config.yaml
d_model: 224
head_dim: 64
positions: "rope"
tie_embeddings: false
weight_decay: 0.02
schedule: "wsd"
Each number is 128 + 24 x the weight over its row's rms, rounded and kept within 0 to 255. Layers, rows and columns count from 0. Numbers have three digits each. The size before them is the row's rms in percent of the matrix's.

# up: layer 11 MLP up, 576x224, rms 0.307, rows 256-270, columns 112-167
# down: layer 11 MLP down (transposed), 576x224, rms 0.289, rows 256-270, columns 112-167
# gate: layer 11 MLP gate, 576x224, rms 0.292, rows 257-271, columns 112-167
up256 103:112123141106101141121113161106145142139143132107117100146143144109118143085094136119161140123136118160153118124147161118116140175173127116121137082133130121101198148123
down256 096:131141068104101095090146133115186200150167093118116148107168084187109149172123084152142096121162088142113108129140145160114104131139105164140145141159160129140097148130
gate257 096:129100105140149129109104122087138109116116125129116164119114115083117120128137147132132112108060089169116132123149140118145090098133148132113083139107104153140111146134
up257 099:129153083145102122146148095142149105108171150126107096102142161140114119129084138144134116098130134143156163128136119098142097122132149159133129122124118077129136102124
down257 098:126105099104120125147122139117146112161105080094150119121153111156065128115148092142086092130148108147102135126131136152143123161133108137095156122137089161121126124123
gate258 110:116131072146095150140097118115141140127144160122123158122125150101164167127104166179129141119155154079075110139117167153165146137099156129125161141165113079130109130108
up258 106:125130109120132123138106125164167099199165143187142124102117131176124157131126096158080148106128134095138158105136181146113125141156169074158149120121164093142120148125
down258 104:167131130119134142106124126156134115160162146116115118045130118111142107118141097122108142091121139061096105128157158107101134107164131094102164134139163132140141172171
gate259 098:151110103156137095135177118101134133141123076128102138144116160120117125131113103125138133103126131144137114123128114132107100132140107136173148154076174110108099130145
up259 099:145119171147116076122157136121152125136111132129113131118153120107108150129139143124176133120097137078180115109139134118098118118131115135153193146089114122164117142136
down259 103:133106119085166101127122109157133139102136114153117167161119109117148087104116088120156087142127175115120115115154136131084172111136110110156182102082169143122097140132
gate260 102:154110090083095164173139126115147134107123084160127131119145114124145110095111086110116112109157121139207146114145133119104164084093149121119150113159147115128130107126
up260 093:148116140162118119111143103148138127142133158144161163156129099131163127110081109128151174101114087072119128124108119103129159130107094126142106124122135117161096135133
down260 101:120101149162131128116073124145128113165081129098099081111165102175107152100182113132169096135131121140130158132156137126156117131145175088101133097122162128136130117129
gate261 098:119145102143126143129119125132152120125130105152145110084109105094139125164135159196149159130115135135088149171084104135106141107108113151141119167128143117112170123152
up261 103:159131119151118154153163110134117128176131126138169109130138144171133139110081112117109109141122119165150146139115136142123119130141161126097112150106101128097092133083
down261 100:150132083094147135128125119140120163123094129152123087100138104104102100136137129118132085134151119116105138128128153111098128100117100088127097131143122142137158168154
gate262 107:131150114092144160109090089138089152119106105139119131097140131151161137129118129144097114137133098129152133130129096133137169153161137119117156093108136135135167157111
up262 104:102104122128139159093134131168100117159120150143153110116116114138121121151133129146148155128143122127133145132152144133188079128119059145162115121134098153130138147108
down262 099:118104158122159124134142100183171102096113147116169134110136143106127144151150122184144153137152129099093083127141156127133123097112124060159069157122127144164154132151
gate263 100:142074142106138109147084121146090169167121120132129097108110149098120109151141120080107115133128117151115139113119082132187145087118131110103095148124153152115137131123
up263 097:116141113131128153114147152126116160109191099146153115111125154161169135128130125106136122151124071097126121072122145073118103108121122115155154144123113102099153125158
down263 100:134164142107123109131128147119147141116163175185122126122105163125095157123130110149115136107175146131126064111154139111162119115109130126116082107104114145111097151119
gate264 108:109168128137108136096139169156091133118105157196087106127130101087126132118096109137127130141130142112117129118117116127162098132157085096129134115097157087164131113119
up264 107:130147134128131109130131133101190137142135167131147169158164152134129144136116100110131140076173143124120128125114112124138183122105120166139129102154113140165155129126
down264 100:113163127126119124127098168128149109117115089147108140124114109068153133135127143126135149107108146148133156168155103139150096109134154095144121115133124120109160132071
gate265 100:169104133121127152093138143134118122139118126114164138103132168163091148151134082134144123129125170161115150084101147103111132138132141094150124145116123088122174170082
up265 091:127156115144104079101149131171111153084142094134122146151115112118134169166131119069103146134145131140116130121165113148163121147136159105130119140128156126119169106143
down265 095:137158122122125154131134137109115106120091112118129109125123127177108117129148176124114128115146159087130124115137142118189118143166134140103171129077171110104131133094
gate266 097:120096150138146126106131117113132126142157129183110143126141163103119113099107158105136108139156103160172112108128152143202136144139154146123102149150177118123087125126
up266 098:151114148164139130146124151086123126117097103132108141123113134087108144134145140173091132122140131163140176141111135148197118147148107103119126133101167158152125136131
down266 101:126130136121144156163149126126162130129123123098133155187135136139102194158155161093114130140138143113115111108146117103089125123148091102144063088128098156119127153097
gate267 108:162145104143116152103112146125126091126104137124106061125122115122155136095125161082176171113126105120151120121145139095140153103106161127093127155151152165171142124123
up267 103:140145128099105086135099124109167168149151142110134107147163143137120152148149126183138137163107138129146146118151120093081095143147067159111150133144113147101142074110
down267 104:117138135097161098121089155139143111158092138114123149113059121176155114136145103094111128134118119105092123130151136145132157088130161086119129152100096121145161134116
gate268 099:096082146140118123143121115134136093084106132116104124120142132075142156100131115185147130134117158106128118089169117138092125108126102170128136022133132097140136157159
up268 093:101136106108160112126132113128189125160165078162135115102109168169149090109100151087089133118118149069114141151137143128140132101159098071121163122124085134159171104137
down268 097:160086167124097097163109113103162086153131114139174140127171152157120132127112155131079129119111139117157133151171099127146159157112134136108152134125116120158133141119
gate269 103:119125157155092138149135135164094128127158201118151133109119092144159125139116124169153167191107104127117131149186100118104131100076093156112098102189125096160153091105
up269 106:109152146132115141159136157177103162147126106140118164129090102130109196136127158154123128105161141144123107110149116083123141097124144165162138104106092124126123118121
down269 100:128110119135124106107133106127137097144088186104126129101114141148173156157090110123111140136065104125144129185129162124197147104119138174089120092142138138144125156153
gate270 101:150091142111148148100114107123105126114153133146152121126135124087127152127087097111116085103155110130124136145095144139117155102123135091104129129096116145149110137140
up270 101:099172119125112141131126122178122144145103145110095157105191145150147127115086133161114136111118107154139115138099138138114118148127098153138165106130100133166152129154
down270 101:148180128183143088104130116117130130108131114062171158073134091180110103136096149151133149130117118154117147118121167113167099164143099104117125110140095114105115106122
gate271 098:101089154144160132140144119125149111167145120125110138113140138110105154153097093167131141152108185141094110094159139131173123082119123128118115082124031118141161127125